Each number is 200 + 40 x the weight over the matrix's rms, rounded and kept within 0 to 999. Layers, rows and columns count from 0.

# k: layer 4 attention key, 128x128, rms 0.222, rows 25-31, columns 0-127
# q: layer 4 attention query, 128x128, rms 0.235, rows 26-31, columns 0-127
# v: layer 4 attention value, 128x128, rms 0.248, rows 0-20, columns 0-127
# o: layer 4 attention output (transposed), 128x128, rms 0.201, rows 0-19, columns 0-127
k25,218,262,177,172,227,175,122,152,195,179,154,169,209,141,145,255,171,193,182,171,230,185,228,211,213,198,169,198,151,229,199,224,263,200,156,156,215,197,162,137,204,256,204,236,226,254,158,173,177,223,239,260,256,193,265,196,98,230,200,248,182,219,186,185,272,174,195,280,228,229,226,208,205,226,259,185,228,183,153,189,177,248,161,237,130,200,322,234,276,163,209,198,247,229,210,168,208,121,216,189,183,117,172,219,238,144,145,217,190,148,162,128,157,262,196,122,222,186,261,272,106,231,280,146,188,243,261,122
q26,103,149,219,176,284,178,226,176,215,164,165,272,256,261,193,247,196,152,173,190,169,171,176,215,240,191,193,220,281,264,192,234,199,187,146,197,181,170,260,151,172,202,214,89,118,231,184,127,175,205,234,251,257,169,186,213,280,211,192,209,152,166,221,289,282,154,176,187,191,221,181,198,316,228,238,215,163,234,237,218,154,166,260,242,210,263,227,178,140,88,203,283,137,155,186,85,297,255,245,82,220,140,127,216,156,184,209,169,190,282,184,228,147,211,205,206,159,167,196,193,271,227,188,231,223,197,203,249
k26,242,181,241,296,297,170,212,203,229,278,188,239,223,195,180,248,194,157,184,145,153,200,181,183,204,141,157,120,131,213,138,121,177,131,157,286,264,215,273,180,160,154,240,165,154,107,143,264,131,212,182,227,289,235,207,164,191,189,273,140,158,171,194,259,175,232,174,145,245,182,268,254,187,231,204,302,136,282,182,201,169,294,210,210,224,191,194,193,210,115,161,197,217,177,207,122,297,285,253,142,171,258,232,147,162,242,223,225,195,125,177,223,170,249,173,173,207,158,204,179,233,195,196,206,208,155,254,252
q27,163,203,155,253,203,248,277,186,204,144,185,222,232,217,172,172,264,205,232,153,133,217,107,167,155,194,259,246,242,237,212,182,215,243,196,177,136,229,197,184,218,179,184,132,111,288,194,211,241,197,139,178,219,212,254,88,283,212,281,139,189,255,246,178,192,188,202,238,238,199,213,179,176,226,133,261,183,255,234,202,115,46,255,167,253,168,213,191,251,197,198,241,209,226,236,213,33,253,199,216,242,189,165,269,168,183,181,170,188,212,114,180,286,136,210,217,149,263,136,220,228,175,237,126,218,212,250,198
k27,202,122,301,229,217,265,189,166,203,219,155,256,262,185,229,171,205,127,143,175,183,184,117,120,183,185,251,160,245,181,233,174,164,268,224,159,114,212,231,276,254,182,190,121,103,272,209,212,188,231,154,301,241,223,261,177,202,293,295,196,209,181,218,190,234,178,164,171,236,209,278,175,197,200,163,168,174,273,207,147,206,145,257,190,164,165,258,185,161,208,213,110,208,218,245,249,115,239,170,217,142,271,161,265,155,176,121,205,97,252,137,200,222,177,199,260,193,224,207,215,231,242,175,122,221,219,182,257
q28,237,228,228,248,248,179,204,253,155,211,226,168,197,167,271,214,206,160,201,204,169,176,153,170,151,282,188,226,160,219,245,119,292,112,265,208,190,276,271,213,175,226,156,165,291,227,73,239,157,208,73,150,223,175,230,218,273,283,253,190,152,286,195,127,163,232,188,279,291,186,185,242,121,261,190,177,186,318,84,184,174,264,179,204,104,23,137,176,241,99,223,276,282,277,167,299,185,259,225,109,204,223,194,170,115,191,147,158,223,228,108,172,225,275,156,255,139,242,173,99,139,240,162,158,242,254,187,249
k28,252,145,208,154,128,120,117,177,204,343,232,195,162,215,277,217,167,155,238,142,201,223,166,223,209,285,159,178,104,215,231,137,269,242,253,155,289,229,266,229,168,216,197,238,248,220,148,183,85,261,245,125,96,218,261,269,198,216,337,201,168,220,183,131,218,277,155,240,219,230,132,107,245,137,166,252,216,315,165,218,213,207,118,279,148,154,82,170,278,172,205,203,203,219,139,300,104,248,145,68,215,301,318,299,171,176,148,159,282,113,108,170,237,262,136,226,262,157,146,301,236,154,125,227,220,213,177,185
q29,156,177,159,175,195,177,234,189,242,116,229,230,281,140,115,223,173,223,136,179,215,289,251,212,264,90,242,232,179,108,272,212,214,215,280,171,212,219,283,252,203,153,192,223,182,174,180,280,216,270,159,148,200,213,164,194,144,260,181,210,256,184,186,141,189,204,187,207,177,214,282,141,270,155,247,146,224,224,260,207,165,227,164,203,283,232,168,206,152,207,142,139,200,192,286,83,278,197,198,241,174,152,208,228,107,128,160,175,224,271,286,196,276,175,159,157,179,122,251,233,152,145,153,331,179,194,222,219
k29,162,206,219,206,163,206,175,215,222,217,127,223,100,186,182,283,151,228,183,139,186,280,219,202,206,183,233,216,180,107,165,200,253,221,221,108,249,213,174,213,251,235,152,204,186,168,145,245,338,215,175,168,211,186,273,142,212,124,261,206,213,213,189,224,199,194,172,119,193,238,150,214,223,144,280,119,269,167,189,222,163,223,202,277,271,194,184,217,253,221,192,176,141,228,257,233,184,198,163,145,154,184,202,266,187,150,221,146,245,200,305,200,236,148,213,164,223,200,248,174,110,207,226,284,117,296,192,153
q30,139,285,259,237,150,166,269,185,174,198,290,184,146,107,206,205,148,253,109,226,268,267,231,177,197,148,165,205,173,98,179,255,245,256,83,218,259,180,219,193,222,221,129,155,228,216,219,294,226,161,181,90,230,154,245,180,268,132,243,270,196,173,236,215,185,189,189,204,264,214,175,186,157,234,240,150,244,254,152,119,207,227,148,228,243,123,139,193,286,185,101,212,290,247,220,324,169,194,236,136,184,131,213,196,212,248,218,125,235,203,168,196,182,172,204,203,242,109,190,222,275,209,173,173,200,244,136,190
k30,192,178,238,241,121,169,111,170,221,214,208,229,122,117,201,201,166,263,181,141,175,163,165,205,278,115,197,168,114,165,319,218,173,192,280,233,202,210,281,208,241,310,179,199,257,129,122,260,166,179,190,246,220,190,200,143,246,260,191,221,260,184,150,89,166,218,211,241,153,224,240,172,195,225,226,168,352,340,184,159,183,242,174,238,170,208,150,191,166,234,142,263,229,199,227,241,195,176,154,165,136,196,261,145,132,153,174,205,224,174,148,198,236,291,155,205,251,200,126,185,207,221,223,229,191,279,242,200
q31,269,222,137,172,144,257,216,142,145,185,195,210,203,168,193,121,256,208,196,225,123,186,195,183,249,264,216,78,101,149,181,215,166,136,231,206,204,245,207,210,209,145,258,161,196,129,189,240,133,214,182,184,131,255,214,274,253,190,218,195,159,182,188,137,272,156,286,154,212,180,279,260,211,286,240,243,254,251,150,166,182,206,172,233,309,167,182,147,199,216,160,227,180,203,171,196,188,157,193,201,230,160,242,158,209,167,277,223,196,99,212,213,120,168,186,221,239,181,166,237,233,198,206,233,159,314,322,298
k31,281,189,204,285,156,239,221,224,194,203,254,163,193,194,182,165,132,198,213,214,173,183,138,225,263,254,274,97,207,155,237,203,180,164,209,179,168,232,224,215,221,152,126,146,241,130,148,258,153,205,181,291,175,139,260,228,211,226,186,211,154,211,202,166,216,213,161,223,252,269,269,228,267,289,156,217,207,196,111,166,170,191,145,240,316,139,174,189,282,198,208,252,230,198,196,228,178,241,155,48,139,222,124,149,167,250,264,231,268,179,173,166,119,177,221,186,190,206,138,291,256,170,168,210,169,225,134,229
v0,132,174,253,256,171,185,121,209,254,156,204,258,294,199,214,211,204,188,170,257,164,187,208,184,178,137,245,278,201,276,160,146,142,182,185,173,148,192,200,212,243,214,203,222,236,240,147,209,175,234,288,133,128,230,197,147,271,278,189,189,348,224,165,151,194,178,181,238,136,245,148,196,188,174,226,214,179,253,112,203,209,244,204,227,123,154,182,239,246,209,192,198,230,245,183,180,178,244,193,194,148,229,176,172,233,229,220,168,230,258,191,226,170,186,164,242,243,226,101,213,142,220,154,177,162,202,168,192
o0,299,202,221,206,172,243,175,170,153,171,207,119,154,179,127,187,181,160,165,160,219,185,150,237,223,215,223,158,218,190,166,229,215,194,197,192,250,249,168,222,154,232,236,217,206,177,231,243,215,222,131,242,201,215,274,297,145,183,181,220,152,190,240,239,257,152,222,190,258,170,222,262,211,205,217,119,253,143,225,268,136,171,227,223,260,195,231,176,230,183,132,202,198,235,186,180,190,160,223,205,217,222,158,212,180,205,243,214,215,156,191,237,147,135,221,198,195,201,218,208,229,215,150,165,190,187,234,158
v1,213,217,278,229,213,233,154,110,208,250,221,235,225,198,189,186,209,306,241,118,316,234,191,200,236,144,99,258,205,243,226,158,318,253,122,236,156,250,215,196,233,264,200,259,160,292,267,215,233,244,187,261,176,191,97,220,177,179,119,273,226,148,201,96,210,145,194,176,179,227,285,179,181,126,191,164,246,97,228,200,159,221,179,168,145,160,181,144,194,228,205,89,224,168,183,209,175,204,215,208,142,191,235,149,162,302,231,229,186,209,339,196,169,259,126,180,246,200,204,82,153,231,171,216,225,243,190,161
o1,243,214,119,216,164,177,282,265,190,206,204,217,225,192,145,200,161,200,264,229,100,220,202,125,158,232,303,256,203,154,216,264,183,163,258,161,117,222,239,226,133,186,180,164,239,94,182,143,119,205,197,229,195,238,227,201,221,198,222,148,197,216,141,210,249,287,242,209,181,181,213,303,254,215,213,177,223,249,183,239,192,223,177,301,235,219,208,243,211,150,215,200,172,144,132,176,211,235,196,234,210,241,221,232,117,175,196,199,190,162,131,210,201,150,166,222,177,178,152,199,238,213,164,226,197,124,269,155
v2,212,188,206,222,171,193,189,175,285,259,177,191,142,146,115,197,226,171,252,159,239,154,335,273,179,203,120,191,216,250,143,131,223,181,222,251,236,89,119,138,174,160,286,250,216,233,204,199,175,151,138,144,321,220,218,151,205,189,303,79,219,146,190,233,222,267,236,213,180,209,229,210,171,153,251,274,214,258,256,249,227,190,122,113,176,206,165,176,205,183,135,228,222,211,139,191,203,212,218,241,172,273,242,165,158,165,225,235,172,236,217,100,270,206,199,159,229,222,243,171,180,300,230,176,207,125,282,199
o2,220,211,135,194,194,199,225,198,176,178,209,202,242,237,205,238,227,279,262,170,166,172,193,192,175,149,301,177,261,183,255,174,196,191,113,206,137,232,234,209,211,297,129,178,179,190,178,228,200,233,198,216,198,190,131,146,251,125,216,160,141,200,200,145,237,163,168,228,155,119,221,293,263,232,145,123,204,113,272,151,169,215,225,216,244,211,226,218,242,162,191,294,173,276,230,237,158,285,256,179,213,192,163,193,209,257,234,221,167,207,142,174,184,224,172,114,154,193,228,152,172,178,222,166,264,169,217,281
v3,176,155,184,186,235,249,230,163,130,287,147,167,153,282,188,141,233,273,243,158,208,145,206,150,159,151,95,268,161,253,165,151,139,105,218,223,150,287,167,175,241,235,205,184,161,211,181,162,89,132,226,269,218,265,226,227,183,227,248,190,150,174,170,275,195,251,188,207,221,194,190,228,179,233,236,217,189,272,255,233,196,209,233,183,285,205,198,151,154,251,292,184,125,183,200,180,173,247,228,163,226,147,243,159,195,164,114,170,121,280,203,155,251,209,232,180,301,220,216,192,233,193,272,225,194,228,158,231
o3,176,282,216,146,191,187,227,156,198,181,236,268,293,156,174,205,200,178,192,170,176,192,268,284,193,123,187,150,195,176,117,193,159,222,182,220,214,170,209,155,184,141,198,241,194,252,201,227,250,235,252,224,220,213,150,144,139,137,202,228,215,248,142,188,182,199,182,180,222,241,234,187,236,182,133,190,268,201,249,169,125,245,156,182,158,248,186,210,151,212,204,294,245,209,265,196,214,149,231,234,199,220,142,204,209,211,167,231,207,173,230,226,211,183,174,197,138,176,268,213,186,158,197,189,200,214,268,200
v4,105,248,133,212,229,171,232,252,239,225,224,220,189,289,134,283,167,130,177,235,219,211,156,203,190,255,171,184,221,178,246,217,104,132,207,226,127,201,78,280,158,142,229,222,180,266,157,114,188,214,228,181,211,211,176,181,170,200,142,196,166,249,232,238,306,218,190,204,190,220,186,163,198,164,158,275,255,302,252,188,201,222,241,179,246,207,187,272,194,125,152,208,226,247,140,196,231,188,258,153,222,179,233,198,131,231,202,218,236,118,169,175,224,245,212,230,190,188,234,202,185,187,160,169,242,199,73,207
o4,233,155,262,218,189,208,163,197,169,177,209,176,128,188,233,167,209,180,178,191,224,134,278,198,239,136,206,174,195,167,152,118,206,253,219,225,282,165,245,201,266,205,186,220,221,167,234,195,284,156,174,231,217,197,171,207,219,262,253,217,233,208,154,203,142,169,182,216,220,205,153,140,255,197,210,206,180,175,216,205,222,197,183,271,150,253,243,130,172,267,155,182,183,195,206,194,197,230,179,193,198,140,190,185,256,188,188,234,154,280,254,215,238,131,182,178,207,250,179,208,249,169,222,245,143,192,177,144
v5,115,236,151,229,153,143,109,206,238,236,211,193,213,205,276,187,237,138,202,304,185,172,244,200,229,279,227,269,200,252,269,287,176,244,194,73,135,213,144,204,186,225,235,215,187,174,162,244,227,188,139,248,228,240,153,193,128,117,222,107,222,187,208,163,307,178,257,199,113,236,240,199,199,213,147,268,194,218,263,252,122,193,132,149,282,186,286,162,228,308,128,363,261,237,217,221,136,214,179,174,178,134,212,129,289,217,213,220,166,228,96,47,199,233,176,185,247,172,134,218,138,217,168,161,164,242,257,233
o5,176,171,201,293,221,250,156,221,259,138,176,186,153,232,192,236,237,217,259,179,155,156,153,123,174,176,184,172,157,163,162,116,192,73,169,261,192,179,254,188,171,155,279,255,205,248,227,132,230,197,227,169,260,209,235,123,325,268,148,220,213,185,261,169,120,212,257,151,98,203,182,182,245,159,284,263,207,97,196,212,158,236,249,155,187,149,154,180,209,117,257,142,161,192,191,265,176,142,284,167,231,154,206,196,260,129,221,221,159,253,292,257,246,217,243,205,216,233,282,212,310,191,160,253,113,215,266,154
v6,145,264,237,224,186,207,221,205,237,261,139,199,203,185,177,156,201,199,248,184,92,257,210,125,254,218,181,185,264,211,142,174,254,145,181,148,203,272,219,199,196,140,101,150,252,221,143,252,256,209,191,146,188,258,186,144,226,209,252,137,272,263,182,279,163,175,182,245,190,211,229,131,193,230,226,143,221,224,200,213,174,158,116,276,226,219,123,170,206,189,226,177,253,197,268,236,148,253,183,306,122,165,147,181,232,257,179,170,166,227,282,226,167,220,199,179,143,188,149,162,146,191,286,211,157,246,239,183
o6,191,207,198,114,245,201,249,160,179,207,249,199,156,174,245,240,262,189,220,229,342,195,186,170,154,203,197,277,211,189,213,164,212,225,164,160,165,189,197,185,215,216,213,250,184,151,231,185,169,178,197,218,196,218,262,176,264,216,159,173,187,153,141,215,165,192,154,217,245,195,163,189,209,158,228,198,247,182,170,211,150,197,299,201,198,186,243,220,185,202,258,228,128,178,143,249,253,130,196,179,266,218,187,191,176,176,208,139,169,205,142,257,170,196,206,246,202,273,200,179,211,244,192,183,144,182,206,226
v7,200,190,170,191,211,109,199,231,179,238,196,128,203,213,184,190,193,266,175,199,125,189,248,253,216,289,235,153,229,205,210,207,236,158,178,186,253,148,204,245,157,247,180,133,165,223,186,94,232,248,224,191,88,171,198,189,189,204,168,219,256,212,244,194,239,193,220,237,214,256,190,200,121,196,219,173,191,160,133,177,237,175,286,165,128,79,183,235,211,109,226,93,255,227,209,239,244,172,191,142,162,269,221,160,204,242,208,225,198,207,248,193,171,224,274,245,261,230,203,188,183,217,174,241,211,224,287,164
o7,217,153,147,194,172,241,256,219,192,203,228,222,232,218,189,210,185,158,128,218,303,189,228,221,182,172,194,240,223,160,194,190,122,217,193,198,192,190,141,246,182,179,180,252,149,217,244,191,163,179,211,187,171,164,212,198,154,198,215,160,147,224,170,275,255,159,224,197,207,152,235,200,223,180,240,250,276,186,185,229,164,205,168,188,281,248,211,227,197,310,229,276,167,254,218,202,143,206,242,189,266,184,122,232,204,132,285,120,194,198,151,154,151,115,183,167,143,273,194,221,185,191,279,158,255,140,237,151
v8,198,192,240,211,227,165,179,174,217,201,170,251,189,230,142,181,159,205,184,176,208,178,165,200,227,203,178,182,214,201,222,223,198,168,209,256,190,264,222,210,237,186,213,166,178,179,141,187,146,212,241,182,219,202,183,208,211,194,195,175,217,214,164,202,273,188,202,162,251,166,181,214,213,172,169,227,166,251,232,175,208,238,214,241,183,217,162,246,195,206,202,205,203,220,157,186,225,204,228,137,227,165,246,184,222,230,218,166,193,149,227,259,238,171,180,190,196,221,227,198,183,203,151,237,205,169,152,206
o8,219,150,249,162,220,310,222,254,144,240,155,213,250,248,169,263,210,196,280,165,269,192,259,190,142,210,163,220,196,235,225,232,253,234,127,205,171,143,156,172,280,152,237,172,297,216,168,263,176,191,145,210,162,245,254,179,213,94,223,212,224,230,152,191,154,260,143,201,205,195,199,227,229,199,163,197,190,173,151,228,271,181,157,161,210,149,110,215,208,238,154,215,202,84,233,208,146,172,193,218,156,212,231,122,211,177,216,228,176,130,191,173,183,233,164,177,286,219,232,184,210,205,223,172,205,268,196,173
v9,205,199,146,200,209,188,244,141,214,231,165,129,171,115,244,213,211,219,214,220,222,222,230,170,216,198,194,205,229,211,185,224,203,207,222,179,176,222,134,201,227,140,175,305,211,208,231,204,256,209,160,241,239,140,204,171,221,193,219,185,211,180,157,215,158,176,196,213,193,188,152,156,174,230,104,155,175,180,241,207,295,171,132,221,264,189,155,225,255,198,209,157,222,191,205,178,170,209,249,163,188,208,206,202,198,247,190,122,142,230,226,251,187,239,352,159,197,193,251,211,135,207,229,218,188,214,195,200
o9,175,139,226,151,208,214,172,208,207,173,200,223,169,281,199,174,246,135,242,200,174,222,180,235,180,252,252,288,180,202,195,157,195,203,138,166,197,215,244,214,209,249,269,162,228,177,173,175,189,196,244,128,218,156,211,223,135,199,187,178,268,147,248,176,219,217,173,146,192,152,203,220,188,197,211,275,201,170,204,175,183,193,263,205,128,200,301,202,176,233,248,179,135,248,194,151,253,198,159,189,285,235,245,233,130,208,244,168,221,204,100,193,143,200,172,198,230,206,210,171,280,97,180,207,212,232,225,236
v10,256,136,188,246,246,215,179,239,161,227,200,193,197,226,160,227,252,236,211,127,264,176,188,199,212,205,106,199,179,207,227,159,158,217,235,234,214,224,170,226,149,213,260,214,210,221,155,130,183,248,263,230,235,225,150,195,160,195,258,221,139,328,225,144,224,159,164,199,260,208,251,242,230,220,148,104,163,249,268,259,253,138,246,140,190,198,140,189,249,198,222,167,185,230,141,292,221,203,153,269,202,209,197,166,173,193,160,216,209,195,247,239,182,209,170,180,204,205,94,69,232,132,146,205,191,222,184,159
o10,110,244,229,191,210,195,210,171,228,147,192,275,231,127,176,191,149,164,172,189,183,261,164,174,255,223,245,183,195,204,207,256,262,272,166,204,216,249,273,207,154,225,178,181,150,159,259,158,222,132,165,248,193,224,204,207,273,166,235,193,253,145,214,200,242,162,197,175,150,222,181,171,218,183,238,241,237,208,178,165,178,197,174,219,232,173,176,167,188,214,203,219,215,191,319,103,190,155,187,193,213,172,219,142,203,194,230,208,230,148,185,163,133,199,189,180,165,269,207,239,169,244,260,218,223,214,201,184
v11,232,161,306,231,297,172,202,207,184,224,171,160,285,190,166,183,167,215,170,106,137,187,192,219,249,265,200,228,213,253,208,144,64,143,156,210,232,215,220,273,118,233,203,177,123,173,223,224,138,247,143,128,177,224,177,155,227,269,270,223,150,276,273,186,113,216,181,165,203,206,249,193,198,246,125,223,119,276,213,208,209,238,176,145,149,190,181,255,218,106,191,184,235,209,205,288,138,254,278,317,152,202,102,102,289,234,225,168,233,158,118,228,240,257,214,281,320,175,120,139,241,121,157,222,235,139,139,213
o11,208,186,141,152,100,255,198,276,176,207,269,232,235,159,152,187,164,192,228,209,224,163,237,224,181,182,138,168,87,224,217,213,243,235,234,228,163,223,218,225,170,95,245,208,110,225,128,216,191,138,174,180,273,182,181,130,161,252,323,180,209,194,168,175,218,228,254,144,175,131,79,272,245,168,206,233,201,141,280,213,215,239,161,168,224,228,281,149,131,184,183,204,275,141,240,115,163,265,222,199,194,262,256,290,252,169,211,203,280,208,243,167,201,240,160,173,228,159,176,257,238,232,180,192,192,226,201,182
v12,222,175,198,224,162,209,230,191,155,227,246,122,229,153,213,212,265,256,200,242,200,151,262,163,164,179,226,181,174,179,137,157,239,158,151,95,210,188,244,199,177,222,31,176,194,228,195,260,155,303,223,199,243,115,236,263,138,205,211,220,268,174,160,240,133,182,154,275,270,191,184,283,209,145,216,249,215,149,161,220,178,269,164,213,175,230,208,200,216,158,243,171,253,116,182,179,280,199,222,162,201,258,200,252,234,250,264,152,147,206,145,196,130,177,210,187,146,224,168,284,252,147,263,262,148,218,236,198
o12,148,185,147,158,202,141,248,233,224,205,201,189,198,236,192,151,261,201,179,218,192,208,193,204,141,136,268,163,188,160,256,214,224,182,243,217,139,232,278,285,282,234,220,171,180,212,230,216,176,187,166,171,193,267,201,121,229,221,164,157,149,212,169,260,194,202,190,131,165,143,183,154,118,207,172,209,171,183,151,161,231,171,168,213,199,273,266,108,231,240,189,248,226,201,169,257,164,241,262,196,219,194,205,193,170,176,255,256,268,196,225,153,182,280,141,239,167,201,248,261,188,276,235,112,174,156,237,181
v13,166,169,211,182,145,221,164,221,223,182,201,123,162,231,254,268,183,161,173,175,170,263,245,195,173,148,207,171,215,215,107,199,169,283,215,279,258,210,233,176,158,180,149,217,188,207,233,154,121,260,258,262,220,141,224,189,199,236,194,164,222,187,220,198,164,241,192,177,193,267,104,153,280,189,245,267,205,207,148,146,182,267,207,214,254,100,162,175,189,242,162,160,246,214,182,273,143,233,180,69,197,195,231,219,163,190,238,228,233,254,251,224,221,291,194,232,200,148,182,179,172,102,185,247,194,268,220,172
o13,215,180,203,205,162,225,226,214,140,116,215,227,188,147,213,169,211,235,197,249,203,180,187,201,196,250,218,267,164,200,266,230,203,204,138,174,154,240,178,230,161,255,293,193,195,221,203,153,179,153,151,246,215,222,189,209,206,194,216,251,259,152,194,213,188,138,277,281,174,200,219,222,202,161,133,161,259,127,239,239,269,192,142,170,216,289,175,267,235,201,251,171,138,277,195,141,236,232,229,242,188,224,169,148,199,243,159,119,113,144,172,196,156,162,116,233,192,225,223,176,187,254,186,183,193,186,184,247
v14,275,183,113,188,197,178,221,225,219,121,199,138,203,186,254,159,232,208,187,154,152,159,290,215,211,218,218,178,193,234,176,296,175,185,223,237,230,157,253,173,183,254,236,298,216,258,207,154,184,202,241,285,177,128,201,221,112,181,216,175,213,218,263,249,310,171,244,156,283,188,204,184,132,160,197,160,175,177,164,160,242,180,234,199,160,143,229,151,233,229,209,269,220,227,160,233,179,146,176,177,192,178,189,166,191,186,209,161,271,189,206,162,166,223,116,205,243,270,175,237,190,210,184,212,235,217,169,136
o14,175,182,174,213,193,206,194,281,190,216,247,151,177,258,216,211,189,122,176,164,221,151,264,156,211,196,164,153,186,196,176,184,126,224,238,247,188,187,136,215,247,223,127,208,146,204,187,227,216,231,214,254,154,214,212,219,268,230,201,220,243,184,173,215,296,191,247,237,172,209,195,147,230,220,201,200,185,201,313,150,194,186,191,254,183,168,225,161,158,189,173,220,232,234,158,181,180,261,265,175,171,161,141,217,208,178,248,234,227,226,177,136,185,178,264,175,198,247,149,204,228,139,152,204,170,230,138,251
v15,117,147,240,286,260,146,208,256,247,292,177,173,168,299,240,200,156,223,274,176,170,197,141,230,223,265,241,109,215,215,179,176,144,156,213,223,248,178,153,168,103,238,265,222,240,112,260,143,168,215,169,204,209,160,149,242,171,278,228,252,206,196,206,223,281,130,232,162,220,214,202,187,149,237,193,163,172,175,180,236,165,180,136,248,232,154,226,190,253,164,168,205,200,132,154,268,176,229,203,245,173,192,148,251,216,128,141,226,233,172,161,194,151,257,245,166,236,151,205,201,203,240,159,199,224,234,176,206
o15,149,165,200,166,253,219,206,183,236,166,202,169,196,144,174,193,217,140,212,247,227,193,219,192,223,177,276,239,219,219,209,235,205,207,177,154,173,182,149,173,152,148,217,186,242,255,183,101,243,142,160,195,148,198,233,78,222,203,174,212,166,210,257,223,207,143,212,189,141,175,187,215,161,198,187,232,179,133,249,164,251,136,276,238,242,235,188,235,187,233,229,126,266,200,239,225,178,295,237,212,234,204,245,214,213,207,190,217,250,233,203,181,200,180,173,192,243,237,236,167,199,226,149,190,216,189,178,209
v16,256,240,241,175,172,251,186,218,145,251,240,194,158,208,247,164,148,187,189,159,128,178,253,207,256,163,217,292,244,194,213,194,260,182,281,137,253,178,223,162,235,204,233,261,120,226,191,162,229,113,197,243,244,226,168,206,174,225,165,204,102,281,249,168,111,209,208,134,215,192,147,168,171,218,214,238,158,239,182,139,215,210,204,229,154,198,217,134,225,192,203,172,191,212,218,198,223,222,259,161,239,225,200,242,243,183,177,182,149,226,158,135,302,238,196,276,200,279,201,91,186,201,246,229,152,166,117,195
o16,187,208,182,199,160,258,158,196,245,172,215,265,209,205,193,215,213,130,157,169,195,201,236,217,170,224,205,112,232,101,189,148,104,246,121,258,166,208,161,229,191,182,116,148,256,219,191,172,203,271,223,218,192,207,180,187,249,286,190,192,216,171,153,258,224,193,160,227,237,244,232,276,231,231,183,151,217,151,267,193,194,129,185,181,248,266,180,192,225,229,217,239,145,208,243,181,191,217,168,246,168,241,136,188,162,238,224,153,232,214,292,246,162,194,155,138,130,180,194,242,241,211,178,150,212,205,264,224
v17,219,183,225,157,196,208,152,196,209,228,172,232,191,212,162,136,223,128,261,205,175,220,206,253,166,183,186,188,209,227,194,177,144,260,204,251,188,159,166,174,279,184,182,239,163,210,157,169,289,239,167,187,183,233,186,194,191,262,226,180,256,193,206,204,163,221,203,176,201,210,268,173,121,178,117,181,135,197,204,196,248,227,211,179,195,241,228,186,188,201,211,200,235,167,144,236,172,162,205,183,210,218,190,238,177,211,216,160,210,164,211,175,179,194,143,212,221,238,283,202,229,184,228,219,195,154,238,281
o17,218,270,211,295,182,167,224,190,204,193,156,183,269,219,184,291,159,251,187,181,151,164,232,176,227,166,135,171,248,211,175,216,270,147,174,222,199,166,230,226,131,187,216,192,224,230,246,236,106,192,211,270,157,198,242,192,226,163,115,181,146,206,235,178,209,164,221,210,227,218,157,180,237,177,214,221,206,117,230,257,214,223,190,157,224,222,209,182,184,166,190,215,215,182,239,114,237,259,256,165,235,147,190,159,234,200,188,132,151,267,222,280,213,174,203,215,229,144,150,146,196,155,244,179,263,184,175,195
v18,206,208,273,183,197,214,214,215,243,235,233,217,252,162,181,184,241,132,204,205,182,210,185,156,184,213,223,201,202,115,198,199,282,230,175,287,221,251,173,128,217,208,161,134,217,161,235,180,231,223,278,272,187,113,145,224,189,153,154,188,209,176,209,181,203,183,228,254,248,210,236,194,235,227,217,299,205,232,280,111,183,115,249,224,236,190,127,174,237,273,204,160,136,245,170,282,232,221,227,176,238,167,189,151,149,180,273,208,193,158,239,149,252,224,253,84,210,163,183,118,118,157,169,216,175,176,130,233
o18,193,222,178,236,163,180,228,185,149,179,179,164,142,224,218,207,199,271,183,163,232,267,253,216,134,182,225,265,200,252,235,232,219,292,186,165,216,202,189,215,168,216,209,245,237,292,177,188,167,212,172,155,193,224,211,169,188,188,197,167,164,200,205,140,216,237,178,150,159,180,124,163,172,203,243,167,228,130,110,291,170,230,138,222,170,201,270,216,169,201,225,214,204,185,192,169,137,172,165,188,215,218,218,252,208,253,185,194,208,260,242,172,89,203,192,279,188,188,208,264,208,233,207,155,247,191,263,157
v19,220,153,213,176,211,271,247,238,155,278,227,227,201,245,177,132,191,211,224,186,189,228,177,139,194,129,190,146,186,193,207,246,190,206,187,260,196,247,155,210,228,65,143,151,145,251,251,205,226,164,192,190,250,195,190,178,149,206,206,168,210,169,302,199,116,139,155,206,258,261,177,167,227,211,134,221,232,224,200,193,135,158,222,186,296,229,191,215,209,177,167,228,163,155,269,231,85,207,180,280,182,236,203,205,141,197,181,187,237,183,215,284,210,194,205,273,175,206,302,195,181,186,215,151,165,166,220,218
o19,219,206,180,197,184,132,121,214,147,271,200,170,208,220,232,267,132,231,192,232,169,236,181,267,221,179,206,208,231,234,159,228,183,164,262,213,197,157,214,183,195,246,182,279,223,99,178,185,196,189,270,247,170,220,200,269,178,194,176,193,271,291,129,201,177,171,178,232,140,229,263,189,208,205,247,169,172,192,224,193,255,273,176,210,158,167,180,154,166,200,216,176,223,161,150,115,260,204,222,190,205,163,198,166,233,179,163,165,187,184,210,176,232,139,208,220,241,145,194,209,197,214,279,169,212,214,276,165
v20,154,158,227,193,197,248,191,145,209,177,215,204,348,243,176,112,184,187,180,193,163,240,274,173,248,210,139,233,179,190,210,222,258,283,137,183,173,189,157,201,278,219,231,159,203,246,111,163,264,138,220,219,210,154,210,156,150,173,186,192,249,155,286,226,175,190,201,153,244,236,232,245,166,160,208,165,197,235,211,183,170,183,290,119,200,190,149,130,171,160,243,243,114,223,112,216,214,221,259,208,210,271,226,190,148,211,140,226,235,155,172,185,213,231,197,188,250,192,250,231,203,220,189,245,230,213,110,270